config.toml
num_hidden_layers = 15
hidden_size = 320
num_attention_heads = 5
num_key_value_heads = 1
head_dim = 64
intermediate_size = 1920
vocab_size = 4096
hidden_act = "gelu"
norm = "layernorm"
norm_place = "pre"
norm_eps = 1e-06
positions = "rope"
rope_theta = 47600.0
rope_fraction = 1.0
qk_norm = false
attn_scale = 0.125
bias = "none"
tie_word_embeddings = false
parallel_block = true
init = "uniform"
init_std_qkv = 0.0249
init_std_o = 0.00454
init_std_up = 0.0249
init_std_down = 0.00454
optimizer = "soap_variant"
learning_rate = 0.00442
lr_mult_up = 1.41
beta1 = 0.95
beta2 = 0.95
lr_head = 0.0101
max_grad_norm = 2.0
warmup_steps = 200
schedule = "wsd"
decay_fraction = 0.595
decay_shape = "sqrt"
final_lr_fraction = 0.05
batch_tokens = 262144
max_seq_len = 1024
doc_mask = true
train_tokens = 659900000
max_steps = 2518
dataset = "wikipedia_en"
Each number is 200 + 20 x the weight over its row's rms, rounded and kept within 0 to 999. Layers, rows and columns count from 0. The size before them is the row's rms in percent of the matrix's.

# layer 7 MLP down (transposed), 1920x320, rms 0.0946, rows 265-308, columns 160-239
091,172,220,188,222,195,181,188,180,193,194,201,213,195,224,184,195,225,211,218,191,209,192,182,219,196,243,220,175,215,230,187,219,173,170,217,214,200,184,197,205,227,171,164,195,217,209,157,228,206,176,258,185,163,192,213,224,178,257,208,181,179,209,206,203,206,224,195,212,229,208,156,194,184,188,180,253,216,207,177,252
112,193,189,196,213,180,193,171,195,179,192,207,193,205,219,199,221,158,207,189,206,179,240,215,221,221,193,198,189,232,222,207,231,236,191,199,221,208,210,243,157,189,181,211,165,197,204,238,207,229,216,196,194,227,221,193,210,191,213,239,179,192,152,197,226,211,215,205,174,211,190,229,174,197,200,190,187,210,191,189,179
112,210,202,177,174,186,153,225,170,200,176,196,186,184,197,197,195,170,188,206,254,186,214,228,199,223,231,194,224,215,183,169,244,201,207,236,201,198,209,180,218,237,210,208,217,149,185,185,185,206,180,219,208,215,190,181,220,193,213,233,172,196,178,193,176,198,235,202,220,221,187,226,213,174,201,175,211,211,200,197,239
096,222,195,194,215,180,211,183,185,209,196,238,215,185,224,190,237,211,191,192,165,196,209,198,210,203,197,204,206,177,203,215,149,187,166,160,219,246,187,223,213,209,224,228,186,217,172,200,196,208,176,199,188,196,181,229,226,187,213,168,188,191,216,190,185,220,168,234,195,201,209,208,215,221,219,178,236,207,197,198,200
107,205,217,239,183,201,211,229,204,207,200,174,211,202,209,201,214,179,193,197,204,225,225,208,212,227,169,205,194,179,182,177,196,168,218,177,196,198,197,203,225,199,234,186,203,165,188,217,233,185,199,212,171,201,163,193,253,191,206,232,214,182,200,191,175,184,178,200,223,204,212,223,181,221,198,171,181,204,187,213,154
099,208,199,205,211,175,194,186,193,237,206,211,240,221,194,219,228,182,244,189,229,156,214,179,180,198,202,211,213,188,202,187,202,192,213,168,233,189,180,180,222,179,182,191,197,240,182,222,176,209,196,203,232,197,192,225,183,187,260,205,191,199,222,243,211,224,231,216,175,216,204,215,214,185,215,216,210,214,204,226,183
103,176,193,180,171,210,200,209,201,207,208,181,207,209,199,212,193,168,214,190,218,216,190,192,198,194,203,194,185,203,210,162,207,217,201,235,244,204,203,219,162,185,232,207,190,172,188,155,228,158,200,197,205,188,233,213,169,191,247,219,197,156,196,191,201,196,194,201,198,217,212,203,184,197,216,239,209,186,183,181,215
087,157,205,216,198,185,201,187,198,191,208,196,203,192,224,214,236,188,202,205,222,211,196,189,183,196,171,225,198,184,160,216,221,181,215,188,187,200,194,202,171,222,185,191,195,181,184,192,235,189,195,183,214,207,195,223,236,246,217,190,198,200,213,213,188,222,192,205,211,211,180,216,199,181,170,226,238,213,224,182,206
108,197,207,224,207,182,186,175,237,211,173,220,209,200,198,188,200,203,192,208,207,189,200,190,224,160,163,190,190,214,223,223,154,201,193,192,241,193,211,222,179,181,205,199,224,199,175,186,183,196,186,229,181,226,221,217,191,193,207,196,190,196,212,180,162,184,201,185,202,213,197,184,208,204,216,212,174,222,184,167,209
089,203,217,225,191,231,217,209,192,216,191,194,212,185,251,208,188,182,225,197,211,213,233,204,189,192,226,180,205,245,218,158,195,203,248,189,178,234,177,182,205,191,177,192,187,157,186,198,187,191,194,180,205,211,225,239,189,199,184,189,197,198,201,175,192,197,186,205,196,203,219,195,194,211,161,231,217,198,207,190,209
082,197,149,186,232,187,212,209,206,202,201,214,181,206,201,231,202,225,196,215,225,210,236,187,232,203,212,217,212,203,182,193,200,185,188,218,204,187,185,208,191,247,184,193,188,221,191,195,228,189,227,158,184,204,209,206,203,210,186,194,177,219,266,198,212,177,179,215,224,235,196,182,162,167,216,216,232,192,222,154,197
100,200,209,229,206,170,199,238,240,207,182,197,216,206,184,201,206,226,237,206,198,183,164,190,191,189,208,197,176,203,204,217,194,200,203,171,209,221,176,211,186,181,211,195,159,155,215,215,220,227,191,188,205,242,209,184,222,169,186,214,218,197,199,170,167,190,240,208,209,187,184,202,216,208,195,200,211,215,190,216,167
116,205,179,209,159,195,203,186,210,195,182,264,201,198,180,197,169,206,190,176,197,181,207,217,185,218,186,226,191,195,184,214,215,173,233,239,185,200,168,180,201,193,186,181,167,176,199,160,232,211,189,187,195,220,157,208,197,178,194,169,190,206,205,236,183,227,192,216,202,173,199,168,236,171,193,210,199,243,216,186,221
095,146,230,191,199,193,215,209,183,215,200,199,198,215,216,210,169,180,201,196,195,206,188,214,180,208,199,211,235,196,222,226,201,216,218,196,155,229,234,203,192,202,223,202,174,177,191,196,211,221,238,231,188,196,195,179,200,200,191,196,188,208,207,182,190,216,216,235,210,225,178,189,222,216,180,164,181,217,186,220,168
090,216,198,217,210,197,177,187,192,189,214,237,184,230,167,148,194,188,193,213,222,191,207,215,195,150,205,215,221,194,207,200,233,205,193,199,185,186,175,175,187,222,199,173,189,164,144,186,192,233,168,216,246,206,155,183,202,174,191,175,180,191,202,207,219,200,244,232,218,183,195,202,192,198,183,221,171,203,222,184,195
095,115,207,201,194,188,181,206,194,208,177,193,219,179,185,209,158,200,193,181,177,224,189,195,193,196,100,182,201,203,204,187,182,210,189,185,172,202,174,177,219,213,202,196,167,204,203,147,190,197,203,198,202,203,204,201,204,163,195,212,196,167,189,186,198,196,210,163,208,192,168,206,177,196,208,205,203,215,198,205,220
108,195,215,230,227,205,228,200,175,185,192,238,176,159,204,202,211,214,191,223,213,178,182,242,214,237,172,170,187,183,238,170,194,193,227,209,174,192,180,188,197,176,222,196,215,206,205,206,202,215,192,170,177,181,211,175,204,228,177,179,207,202,215,183,224,196,211,247,214,190,207,206,228,195,155,162,188,241,205,204,223
088,160,220,217,211,197,182,199,225,222,184,208,212,166,233,149,206,179,191,204,176,173,213,232,204,184,243,206,200,205,175,209,216,206,213,194,162,179,203,227,213,229,207,178,166,205,182,222,194,202,200,176,223,193,212,238,206,226,187,206,214,205,208,239,194,191,215,187,181,167,192,209,228,217,204,192,207,215,194,210,215
109,214,173,210,196,208,217,213,198,206,215,185,212,208,182,213,200,200,217,188,181,226,238,222,157,182,174,180,191,218,203,231,229,192,198,212,211,231,238,171,213,206,197,257,159,210,235,203,203,210,186,197,215,192,232,196,222,180,209,221,226,230,200,214,190,191,199,215,233,212,190,200,204,148,213,200,217,176,228,160,169
108,237,230,159,200,224,222,222,192,170,202,210,199,187,190,199,208,189,190,202,193,185,202,186,213,181,155,191,212,218,196,181,197,203,203,199,208,227,148,206,234,223,220,205,180,191,207,194,193,174,217,193,221,180,197,155,195,210,190,197,206,223,224,151,200,198,233,193,192,201,197,204,201,221,170,201,216,200,185,223,233
106,244,194,228,205,225,209,196,220,204,213,227,238,173,159,196,160,188,195,219,210,194,185,208,244,217,184,255,217,202,187,171,235,209,202,195,184,188,210,161,185,198,175,202,163,177,193,203,178,197,194,181,190,184,207,198,204,210,193,219,210,201,203,178,178,197,208,195,164,181,209,190,223,195,205,233,185,189,164,217,169
103,217,230,199,188,198,207,176,216,198,217,187,185,212,173,188,188,215,202,204,176,206,211,224,204,210,209,210,196,210,200,205,227,175,205,210,215,186,181,205,197,202,156,218,174,199,238,197,212,171,180,200,201,189,206,207,208,216,193,164,219,219,164,225,191,199,193,192,214,209,187,227,227,177,182,177,225,201,205,216,203
101,176,170,234,229,205,185,219,185,166,207,201,199,201,208,163,189,190,222,215,220,192,174,181,225,202,215,211,187,212,195,202,202,186,182,225,200,208,210,209,201,207,202,216,215,145,198,164,210,220,210,194,228,192,191,194,177,189,207,206,231,179,169,196,188,212,181,180,184,199,202,199,181,180,197,211,212,218,218,211,196
101,226,209,226,224,159,185,204,213,218,220,214,183,237,208,180,223,217,237,190,175,182,210,207,190,177,219,192,213,240,203,198,201,210,190,214,226,218,205,187,204,169,189,210,222,216,180,204,207,230,159,192,196,176,175,199,200,213,215,222,219,206,185,210,208,201,206,205,221,199,234,191,189,208,181,202,212,199,164,181,209
094,175,211,201,215,196,229,216,193,208,179,164,180,215,189,240,221,182,240,167,194,226,198,217,209,187,200,178,193,217,210,189,177,207,202,228,215,188,188,181,204,191,176,206,170,189,218,184,204,177,210,181,210,193,177,205,223,201,190,189,166,244,200,177,224,184,236,203,220,225,227,229,200,201,214,187,211,204,220,222,200
096,229,200,216,202,202,196,174,189,193,214,205,208,195,203,189,155,146,257,212,223,179,208,198,206,200,219,181,198,224,219,238,191,197,199,207,195,184,218,209,234,225,227,180,212,236,211,181,225,211,209,181,188,201,202,208,205,219,236,207,207,221,176,201,216,187,201,177,171,219,221,200,178,212,183,208,219,193,207,156,216
099,229,216,208,207,195,186,175,188,162,150,159,217,229,180,168,195,214,186,195,238,186,213,181,144,194,192,185,185,244,181,180,176,213,199,229,179,212,209,207,198,208,226,172,207,213,175,203,192,223,197,177,198,198,170,201,211,206,203,191,178,222,200,205,176,229,159,217,198,188,204,207,208,160,199,193,214,180,195,222,192
101,225,183,146,221,203,204,202,216,195,201,171,199,214,194,192,202,185,211,184,206,184,213,205,197,174,198,183,198,206,214,204,158,205,188,178,181,207,202,188,196,213,187,184,175,232,233,202,189,220,189,212,157,197,178,229,187,187,199,170,225,207,185,207,231,201,184,166,201,209,169,189,161,190,205,198,206,209,198,176,163
080,208,181,164,220,209,204,198,179,222,204,177,207,199,229,217,234,190,194,192,186,186,214,195,172,182,187,218,206,171,207,201,210,236,219,190,204,200,186,231,197,196,177,189,171,217,206,179,180,163,196,199,243,208,181,192,195,201,204,186,201,194,183,182,212,203,194,206,194,183,203,163,205,204,202,197,197,192,220,220,240
090,221,222,200,221,217,206,195,192,227,184,204,218,193,224,183,214,209,186,184,217,231,189,222,189,179,204,237,213,172,196,219,204,176,184,213,201,186,242,207,239,223,168,189,178,177,216,199,210,224,199,225,175,201,152,214,175,183,180,208,192,218,193,181,223,215,181,192,216,204,196,180,200,207,167,210,203,193,209,204,141
080,190,186,197,205,204,218,197,214,250,196,187,232,195,178,197,158,205,208,175,166,222,155,172,226,186,165,198,191,218,219,166,182,198,213,192,197,216,189,210,219,210,209,192,214,187,221,170,248,168,199,201,208,187,213,204,199,186,191,205,221,215,226,211,162,161,162,208,196,179,202,194,185,171,192,204,229,195,203,207,190
102,202,207,188,177,193,235,200,207,197,210,196,172,190,180,203,173,172,193,229,192,188,225,192,170,173,218,254,201,176,182,202,192,225,191,206,179,162,235,176,187,175,200,228,182,218,221,188,165,198,184,198,218,168,186,156,220,227,194,169,245,174,210,198,207,187,217,189,217,227,187,228,199,213,190,223,188,232,188,189,155
094,158,218,200,203,146,198,191,210,205,210,236,218,223,217,199,210,164,191,183,168,244,180,193,213,224,163,176,187,175,182,192,177,178,185,147,233,175,198,215,209,220,192,204,219,212,198,204,192,214,218,191,193,193,175,185,177,214,225,193,228,213,193,176,214,225,176,222,199,176,179,196,173,210,193,221,182,177,163,220,179
091,205,176,195,209,220,189,204,227,204,223,223,207,228,190,189,207,212,225,160,213,194,198,226,221,182,166,155,176,177,198,184,192,189,174,182,212,183,177,193,214,237,203,238,197,201,199,166,210,156,214,226,211,173,201,185,234,176,224,187,215,214,213,209,193,196,204,203,150,217,225,180,210,192,197,195,150,199,234,234,212
104,139,195,221,209,214,209,202,184,184,214,176,180,213,206,220,230,196,185,193,216,219,219,192,198,230,195,234,193,213,219,195,198,189,139,198,195,197,221,158,167,237,228,206,200,189,229,191,193,189,189,199,204,223,231,193,196,202,211,189,205,187,179,196,200,183,177,193,190,214,190,212,192,213,174,195,196,178,203,197,210
114,163,170,198,151,180,236,209,201,208,213,218,178,197,234,197,211,182,181,216,197,174,211,221,210,183,176,236,200,214,229,192,187,198,205,231,202,196,195,204,202,192,173,183,183,172,161,192,191,219,221,212,182,202,198,196,187,191,232,198,209,155,180,227,172,189,207,188,211,190,215,214,192,209,202,186,201,190,214,213,205
103,224,227,205,212,191,212,227,202,209,189,192,204,208,178,161,230,197,211,215,224,197,161,203,241,226,171,194,165,211,184,215,200,185,183,211,202,183,203,192,231,214,203,206,227,223,205,172,212,187,213,188,199,191,225,190,177,200,220,236,162,185,183,209,211,226,192,231,195,150,204,220,231,176,209,206,216,197,213,199,205
084,201,164,187,192,171,226,228,192,193,189,163,195,201,210,207,180,211,188,220,232,184,187,197,176,158,244,187,181,199,193,185,227,231,204,220,190,226,213,193,208,183,209,223,219,190,221,207,185,192,153,241,169,188,183,199,210,187,184,186,173,199,186,211,185,193,214,208,204,205,215,183,207,201,188,181,209,185,193,184,214
092,162,166,188,214,229,212,183,230,179,196,192,223,188,218,217,203,198,189,203,210,190,211,199,190,195,195,211,173,186,185,207,203,173,186,202,200,212,178,253,222,192,214,181,168,223,210,222,192,198,187,190,182,192,229,183,211,210,159,226,220,232,219,171,191,202,218,155,243,230,213,174,218,199,228,207,177,245,187,189,215
105,192,179,209,192,205,189,242,187,236,157,228,209,211,243,222,217,180,194,202,219,245,190,185,181,227,197,229,191,203,204,204,179,183,192,236,201,197,194,232,188,209,181,171,185,183,196,228,196,190,184,229,226,221,156,191,162,147,209,184,189,200,179,197,185,209,208,197,215,191,192,229,199,195,224,187,224,225,167,211,233
101,187,254,218,218,200,220,227,202,233,195,234,195,218,205,188,187,208,156,197,187,172,203,212,176,182,178,189,237,177,200,223,181,223,205,198,223,179,180,214,201,221,222,190,221,190,179,235,156,198,188,212,205,217,203,218,185,216,191,195,218,178,227,154,185,212,196,203,178,193,219,214,188,180,209,181,208,197,200,206,216
096,226,175,185,191,178,210,212,220,194,200,186,185,199,196,225,207,158,206,222,188,206,213,199,214,173,225,246,193,211,172,220,193,209,193,211,209,198,197,204,194,215,170,193,221,185,207,194,157,202,162,198,240,208,174,187,222,209,216,199,189,218,198,233,180,205,250,233,184,241,239,197,195,180,197,173,188,202,202,187,229
098,197,216,193,226,174,212,166,172,234,218,212,194,205,166,201,243,215,190,203,136,198,180,179,201,187,189,199,214,199,195,197,210,183,165,217,211,188,220,203,174,218,214,199,203,208,187,158,221,170,226,229,171,173,238,197,216,218,224,240,218,178,192,213,168,217,198,195,214,171,217,175,196,186,184,174,254,193,194,187,222
103,188,179,192,201,219,196,220,214,189,198,193,207,215,190,184,175,205,174,216,210,183,202,204,232,232,202,179,165,186,198,198,237,182,203,202,231,189,209,201,159,221,158,217,215,270,215,193,216,227,179,214,188,180,217,199,189,184,223,211,195,209,191,210,213,174,203,207,170,219,208,188,184,168,171,203,211,189,187,178,181
# layer 7 MLP up, 1920x320, rms 0.141, rows 266-309, columns 160-239
110,240,197,183,186,202,209,183,199,167,216,193,154,233,204,179,210,200,169,161,209,213,197,214,182,164,197,202,186,196,223,198,172,235,223,180,206,209,167,169,204,193,165,185,167,227,228,222,187,212,211,192,189,202,206,234,194,176,196,212,214,184,216,183,238,225,214,196,226,234,212,222,190,190,184,212,188,225,183,165,188
102,217,200,194,223,200,205,227,202,180,196,206,158,213,205,171,188,173,194,199,224,189,188,204,216,240,245,217,219,186,179,182,210,191,202,173,200,179,205,178,224,227,193,169,240,211,205,206,228,179,214,195,227,197,209,201,187,159,213,236,205,206,210,187,165,210,207,160,201,197,192,236,185,216,175,166,190,231,201,165,199
099,158,235,212,200,233,190,203,232,172,164,171,228,223,181,240,207,177,215,190,225,169,184,208,184,168,219,173,227,214,239,182,237,194,210,202,201,167,231,257,198,193,179,177,210,161,194,223,198,166,220,222,223,203,189,193,195,189,196,208,204,161,201,193,200,162,203,185,205,174,227,183,210,222,192,231,187,187,193,173,210
102,177,185,214,185,163,186,233,212,204,217,203,186,222,166,171,237,172,193,190,197,197,208,224,204,164,220,222,199,181,237,184,220,225,201,140,221,201,226,186,174,184,165,168,207,205,202,227,205,180,206,196,196,175,170,189,203,202,220,191,241,169,215,208,205,163,188,166,227,184,190,202,218,209,189,195,209,216,180,191,186
105,203,194,187,236,188,164,208,193,179,242,192,208,237,200,221,241,199,177,217,224,224,194,177,190,184,213,216,209,223,197,206,230,183,204,187,209,185,208,231,217,172,175,251,177,206,189,177,189,214,199,202,209,214,256,207,184,215,223,199,200,234,211,195,196,200,179,224,201,233,218,177,190,148,210,195,215,202,184,210,180
103,198,193,198,194,195,203,179,232,211,170,196,175,186,244,192,186,211,216,215,169,229,209,201,205,216,222,188,208,211,243,188,219,234,211,193,201,202,221,207,189,216,206,215,208,222,186,158,182,204,193,213,233,200,195,179,188,184,182,188,226,163,185,215,196,192,199,189,234,162,197,205,187,243,194,226,201,230,186,153,195
093,206,184,215,210,236,178,234,175,191,171,210,214,227,195,190,195,188,185,197,217,219,171,215,203,205,208,167,214,223,197,157,204,201,191,174,211,174,222,247,221,216,202,216,209,211,207,191,210,204,193,183,216,173,188,174,200,198,218,201,223,213,237,183,203,165,191,180,220,175,188,155,190,206,204,237,164,174,185,207,177
102,239,177,204,202,229,186,223,214,208,210,210,221,202,209,188,222,212,169,230,208,202,184,179,194,155,145,213,176,211,238,215,189,179,196,163,211,234,247,225,206,210,203,200,212,194,215,235,234,180,200,223,201,203,214,171,157,215,211,227,196,196,199,186,218,177,183,172,193,199,211,171,214,171,224,215,204,214,217,198,216
097,188,200,216,168,209,183,225,229,208,232,237,210,209,226,220,236,196,205,214,207,222,225,222,175,178,207,187,214,215,193,170,241,177,211,160,183,176,178,222,206,208,215,198,205,195,244,199,204,181,206,198,193,221,200,228,190,198,200,241,210,205,198,187,192,174,238,193,197,189,194,206,206,186,203,216,162,203,196,240,200
089,212,207,191,177,180,193,231,231,190,177,191,189,223,172,191,240,191,206,208,202,193,194,170,199,176,177,223,205,217,211,206,165,219,224,194,201,236,214,192,196,168,184,196,201,163,227,192,184,182,161,221,206,221,204,184,200,192,184,170,195,192,208,215,238,206,228,189,193,169,206,214,220,195,198,186,172,196,236,237,231
105,198,181,171,188,219,184,197,203,197,166,215,181,209,173,200,232,195,190,193,199,211,193,178,201,184,192,209,204,205,188,196,246,190,219,201,210,217,167,169,203,190,221,167,207,173,191,197,216,195,233,198,184,207,233,191,198,187,197,212,197,241,191,196,158,177,198,209,210,221,223,191,193,188,184,201,184,172,172,190,178
104,235,207,208,180,199,200,193,203,158,175,196,181,192,215,184,219,186,191,210,211,189,208,173,237,200,235,247,204,232,187,220,203,207,196,179,174,173,215,207,176,187,212,186,221,216,232,190,185,216,220,205,183,190,152,210,213,202,216,222,221,177,162,220,178,218,196,186,168,158,217,178,230,193,180,202,201,213,200,159,218
097,220,241,154,181,167,196,201,197,185,205,208,196,179,279,231,180,207,175,197,206,161,192,195,183,160,219,219,237,183,201,183,193,212,194,204,193,190,189,243,168,213,223,213,251,173,206,211,223,182,203,201,182,196,201,201,209,229,229,201,209,191,184,191,169,206,201,205,203,218,179,187,216,199,184,227,205,195,213,248,198
098,184,202,214,206,230,248,213,197,256,168,201,214,193,216,203,164,193,202,195,176,210,186,201,169,235,190,220,202,211,192,221,190,197,201,209,203,181,189,207,228,208,227,195,217,206,223,200,196,196,240,205,177,191,171,245,198,231,196,231,192,217,210,204,183,198,196,173,187,204,220,190,201,192,212,183,233,222,168,184,194
112,162,202,189,194,220,207,233,194,184,172,181,229,180,215,191,194,195,238,208,193,208,198,199,196,228,148,210,208,162,193,188,223,222,179,170,207,199,213,197,194,199,206,163,223,222,198,143,208,178,227,207,213,188,201,202,178,206,197,208,224,161,218,162,218,217,194,224,201,188,186,182,181,227,148,220,199,218,191,191,218
097,195,188,199,182,203,198,199,195,179,183,187,200,170,224,197,205,205,209,198,190,199,191,207,190,208,209,244,200,193,199,214,203,228,169,173,162,215,201,164,235,242,197,227,188,194,200,208,188,212,183,203,210,165,234,193,208,196,188,187,187,211,200,216,192,225,178,214,212,216,208,193,204,216,163,241,190,194,213,200,206
094,194,229,190,200,205,173,171,168,180,193,207,172,211,193,158,172,243,251,195,180,161,200,181,239,201,207,194,194,206,175,189,222,208,188,206,199,197,206,181,200,187,180,187,186,170,201,232,220,229,242,212,176,201,202,186,194,200,178,206,191,184,239,190,174,202,208,211,230,206,185,169,151,194,209,237,205,194,192,229,176
105,192,238,163,209,200,181,191,213,227,217,181,232,179,213,209,218,196,206,207,158,197,204,211,184,167,177,166,175,201,189,172,215,213,215,173,186,204,222,162,189,154,209,235,204,211,211,207,198,190,187,186,212,173,191,202,168,209,180,206,192,229,188,221,198,180,222,178,230,206,227,166,217,164,199,191,208,186,222,192,160
107,249,228,221,229,231,226,208,227,184,229,194,204,166,208,224,212,184,204,206,196,181,232,213,184,176,163,222,191,214,176,191,201,183,204,185,153,202,212,201,208,167,212,230,209,185,240,187,193,197,214,202,223,172,208,187,186,240,177,190,210,219,173,215,202,196,220,182,208,204,171,193,179,240,185,192,197,190,202,207,196
104,185,199,232,202,204,233,218,216,197,224,202,202,219,193,205,167,215,190,196,230,210,208,189,211,228,199,203,187,202,221,196,218,229,196,172,211,207,193,206,192,188,187,220,216,184,210,187,202,206,206,204,165,185,211,182,218,156,227,181,203,202,241,217,228,197,216,206,184,208,180,183,199,182,174,218,169,189,192,174,207
103,232,182,219,216,216,219,217,207,218,192,214,202,198,225,204,202,186,183,212,220,221,163,209,182,216,222,167,196,180,200,195,170,160,202,207,206,193,202,219,232,191,185,213,201,204,191,196,189,225,189,206,166,165,212,189,200,171,184,168,192,227,177,213,181,197,219,248,176,180,219,202,171,183,158,213,168,210,207,208,164
105,220,184,175,191,227,171,184,202,190,196,217,218,174,182,184,197,205,209,223,182,185,207,189,226,186,238,233,164,208,216,196,213,172,209,235,226,221,187,223,234,209,196,158,209,196,211,229,164,216,235,202,215,195,209,215,232,167,186,219,235,196,207,173,148,194,177,221,187,186,204,244,223,220,208,204,183,213,208,202,204
103,190,200,174,229,192,232,190,233,196,177,187,224,206,197,176,246,172,161,206,182,206,225,247,177,213,202,218,184,198,185,195,198,172,187,242,225,207,202,160,210,216,180,210,215,190,238,203,208,191,202,196,189,172,195,215,175,207,191,190,220,216,191,205,178,219,219,204,174,194,210,180,227,180,212,181,193,209,191,191,208
095,177,156,197,205,206,203,262,207,205,190,214,207,169,204,183,223,176,172,205,202,179,210,162,194,215,171,212,229,196,194,226,181,202,189,230,199,201,219,169,188,212,184,180,195,180,250,179,208,199,218,200,249,204,201,208,191,199,183,210,179,194,201,201,193,191,186,215,172,178,203,218,179,199,216,170,217,220,213,206,151
097,217,208,203,190,213,217,216,188,219,177,180,196,200,234,197,215,149,218,222,159,211,187,191,209,203,226,226,190,208,214,200,193,179,214,166,210,167,209,212,173,219,224,202,206,214,190,224,220,181,202,193,226,179,211,210,226,194,182,182,183,203,177,194,191,187,210,178,217,219,266,221,218,226,192,205,216,209,214,199,170
105,243,202,191,157,221,222,216,201,197,219,191,195,188,195,200,210,211,215,202,209,187,174,203,230,178,167,221,188,157,199,172,164,180,198,201,187,201,221,189,210,182,174,188,203,207,195,207,185,163,206,214,194,203,200,209,194,215,184,209,223,239,176,210,190,187,204,200,209,211,229,234,203,182,196,226,201,212,222,157,192
107,230,187,205,181,211,198,231,221,143,223,193,162,189,210,171,191,173,226,174,182,174,198,166,181,205,185,192,224,158,188,198,214,169,197,193,200,213,149,238,194,200,191,198,213,194,211,206,180,202,160,201,170,201,231,159,197,189,227,201,232,174,189,216,200,204,194,201,178,178,178,209,214,183,234,178,187,230,209,168,196
088,182,227,170,163,179,196,199,206,156,210,222,194,207,210,230,202,190,215,214,214,218,232,164,214,210,215,182,200,224,191,208,188,180,184,186,210,204,205,169,214,185,243,220,179,225,194,194,199,230,173,198,174,189,199,200,196,190,201,150,196,231,214,183,200,173,229,216,184,206,196,203,232,181,193,201,215,208,215,212,172
096,197,194,218,192,195,179,215,194,148,222,205,220,210,174,212,203,231,166,205,213,136,219,194,197,204,197,156,225,167,186,154,217,214,229,218,182,185,206,203,194,194,164,199,224,190,198,216,206,196,183,221,186,233,182,185,194,175,208,219,205,213,181,249,215,227,207,183,210,168,181,183,150,183,238,185,200,167,200,194,193
089,209,234,191,197,205,223,226,222,147,185,231,196,165,169,196,155,186,172,200,194,167,236,208,201,217,240,173,166,194,176,217,217,263,197,210,225,203,222,221,210,222,188,212,172,240,197,223,203,219,189,201,179,235,179,180,224,201,216,207,199,227,199,174,240,184,210,193,186,228,174,210,192,192,196,218,197,186,197,199,177
101,213,200,228,180,218,193,198,203,201,205,204,212,197,183,160,216,222,203,204,208,183,204,203,202,173,182,237,181,181,199,194,190,203,210,190,236,186,223,204,186,172,215,179,198,189,177,221,233,190,208,258,219,232,182,226,203,214,206,217,205,227,192,208,174,188,180,206,182,194,218,182,182,191,252,162,201,197,213,213,185
101,193,193,220,208,213,197,212,202,205,174,183,175,190,199,159,185,166,200,177,189,215,161,224,179,211,221,219,207,215,212,169,204,197,199,197,201,213,221,193,217,174,202,190,187,207,187,188,227,233,201,192,241,203,215,192,196,218,239,196,210,162,209,204,204,210,189,166,180,178,194,193,161,174,146,209,173,211,200,206,183
095,200,187,174,204,179,185,217,186,187,186,206,195,176,204,248,180,157,220,194,209,190,180,200,200,222,198,210,224,203,203,189,176,234,207,201,205,208,247,185,202,204,183,220,210,208,228,230,169,188,176,169,216,208,202,212,196,236,198,178,218,214,189,197,162,209,220,234,174,195,193,221,201,189,183,230,222,184,211,206,162
109,184,172,197,210,206,183,225,196,207,242,205,223,170,211,202,213,194,215,226,193,225,183,163,209,187,211,210,268,206,173,219,173,214,208,214,258,232,200,175,218,186,144,175,188,191,154,183,200,206,152,175,207,191,194,221,200,176,200,220,208,220,194,212,183,183,220,224,238,185,215,216,201,220,174,206,199,186,193,207,216
106,184,183,187,202,218,206,159,213,225,216,218,177,183,171,178,220,210,238,186,200,187,179,210,206,207,200,227,214,162,220,200,211,211,195,189,235,193,209,161,223,158,198,181,234,189,187,173,211,250,197,185,218,178,230,214,251,213,193,204,172,198,209,194,230,196,209,162,219,194,178,199,204,169,209,205,180,208,199,189,222
094,191,241,198,192,193,236,213,191,190,196,221,179,204,189,226,232,205,187,214,183,230,168,181,197,192,218,227,216,197,186,219,202,208,184,241,208,224,193,226,194,183,196,192,170,211,206,205,195,203,233,178,230,247,211,207,173,198,205,171,186,215,204,185,188,206,247,212,206,205,213,223,193,182,215,222,195,222,218,209,186
065,218,253,198,185,202,202,173,204,188,201,190,212,231,222,177,188,196,196,202,156,220,215,202,224,182,196,212,214,204,211,236,179,182,193,186,221,177,178,212,204,181,198,200,201,215,186,187,240,233,240,226,199,237,219,180,202,209,204,195,234,204,198,204,252,191,165,206,199,212,162,192,208,195,218,184,193,234,195,219,197
101,170,210,182,250,178,172,210,211,208,186,195,218,179,190,148,212,179,226,217,243,215,204,193,196,220,202,235,201,191,225,196,181,204,192,189,216,206,215,194,196,167,227,181,239,195,211,181,199,229,173,198,210,199,191,209,181,193,169,219,221,197,144,200,234,195,182,199,195,181,206,198,233,179,158,164,254,224,199,191,187
102,194,250,188,223,212,191,209,225,203,159,191,232,208,193,180,211,188,195,173,168,195,190,178,230,180,221,222,205,210,223,199,196,194,171,192,189,207,217,200,203,207,176,196,207,189,174,212,180,173,217,200,216,188,254,210,175,153,244,185,197,155,172,213,218,157,221,232,201,167,210,198,153,212,210,192,169,195,182,195,200
101,224,168,204,230,186,203,177,196,197,199,204,196,227,228,168,203,187,172,218,199,201,186,176,177,201,209,206,198,191,180,195,215,220,181,204,207,181,193,201,234,226,202,220,255,214,176,211,184,186,200,210,214,229,204,187,213,193,138,202,231,183,177,211,212,188,192,233,217,218,209,220,212,224,185,222,231,183,229,165,227
105,187,216,200,196,197,157,168,180,198,190,199,169,202,159,166,170,205,176,225,222,202,173,199,236,182,231,211,182,185,189,162,195,201,228,244,195,230,218,224,158,208,216,174,189,212,218,210,231,228,204,171,227,193,259,215,180,210,204,216,179,193,226,190,181,152,223,227,201,187,182,203,163,238,228,164,180,204,181,199,194
100,193,199,194,208,242,181,194,206,201,210,141,185,173,224,198,177,186,186,198,193,217,200,218,222,200,203,221,198,202,190,191,212,179,209,214,181,214,185,186,191,216,182,225,221,195,218,151,178,212,179,184,214,204,204,182,208,216,196,199,225,219,190,218,190,197,190,200,232,217,190,180,214,208,213,206,180,177,225,219,176
110,214,173,196,208,194,177,191,212,225,205,195,189,222,172,223,186,200,188,198,176,165,182,180,208,204,177,232,214,195,198,218,189,204,192,202,204,212,188,211,216,230,228,220,199,189,213,186,230,224,206,203,196,203,236,199,222,242,242,205,191,217,219,244,192,181,221,234,188,173,174,189,190,204,225,194,169,215,202,190,200
097,224,203,202,232,222,188,177,198,229,197,208,163,186,205,189,187,186,171,229,166,235,182,193,201,228,218,173,211,184,200,201,176,211,186,190,211,195,216,217,204,202,197,252,189,215,175,201,175,197,199,214,222,235,200,216,211,199,225,171,166,184,197,197,180,175,215,158,200,193,186,200,229,181,215,202,210,190,215,224,213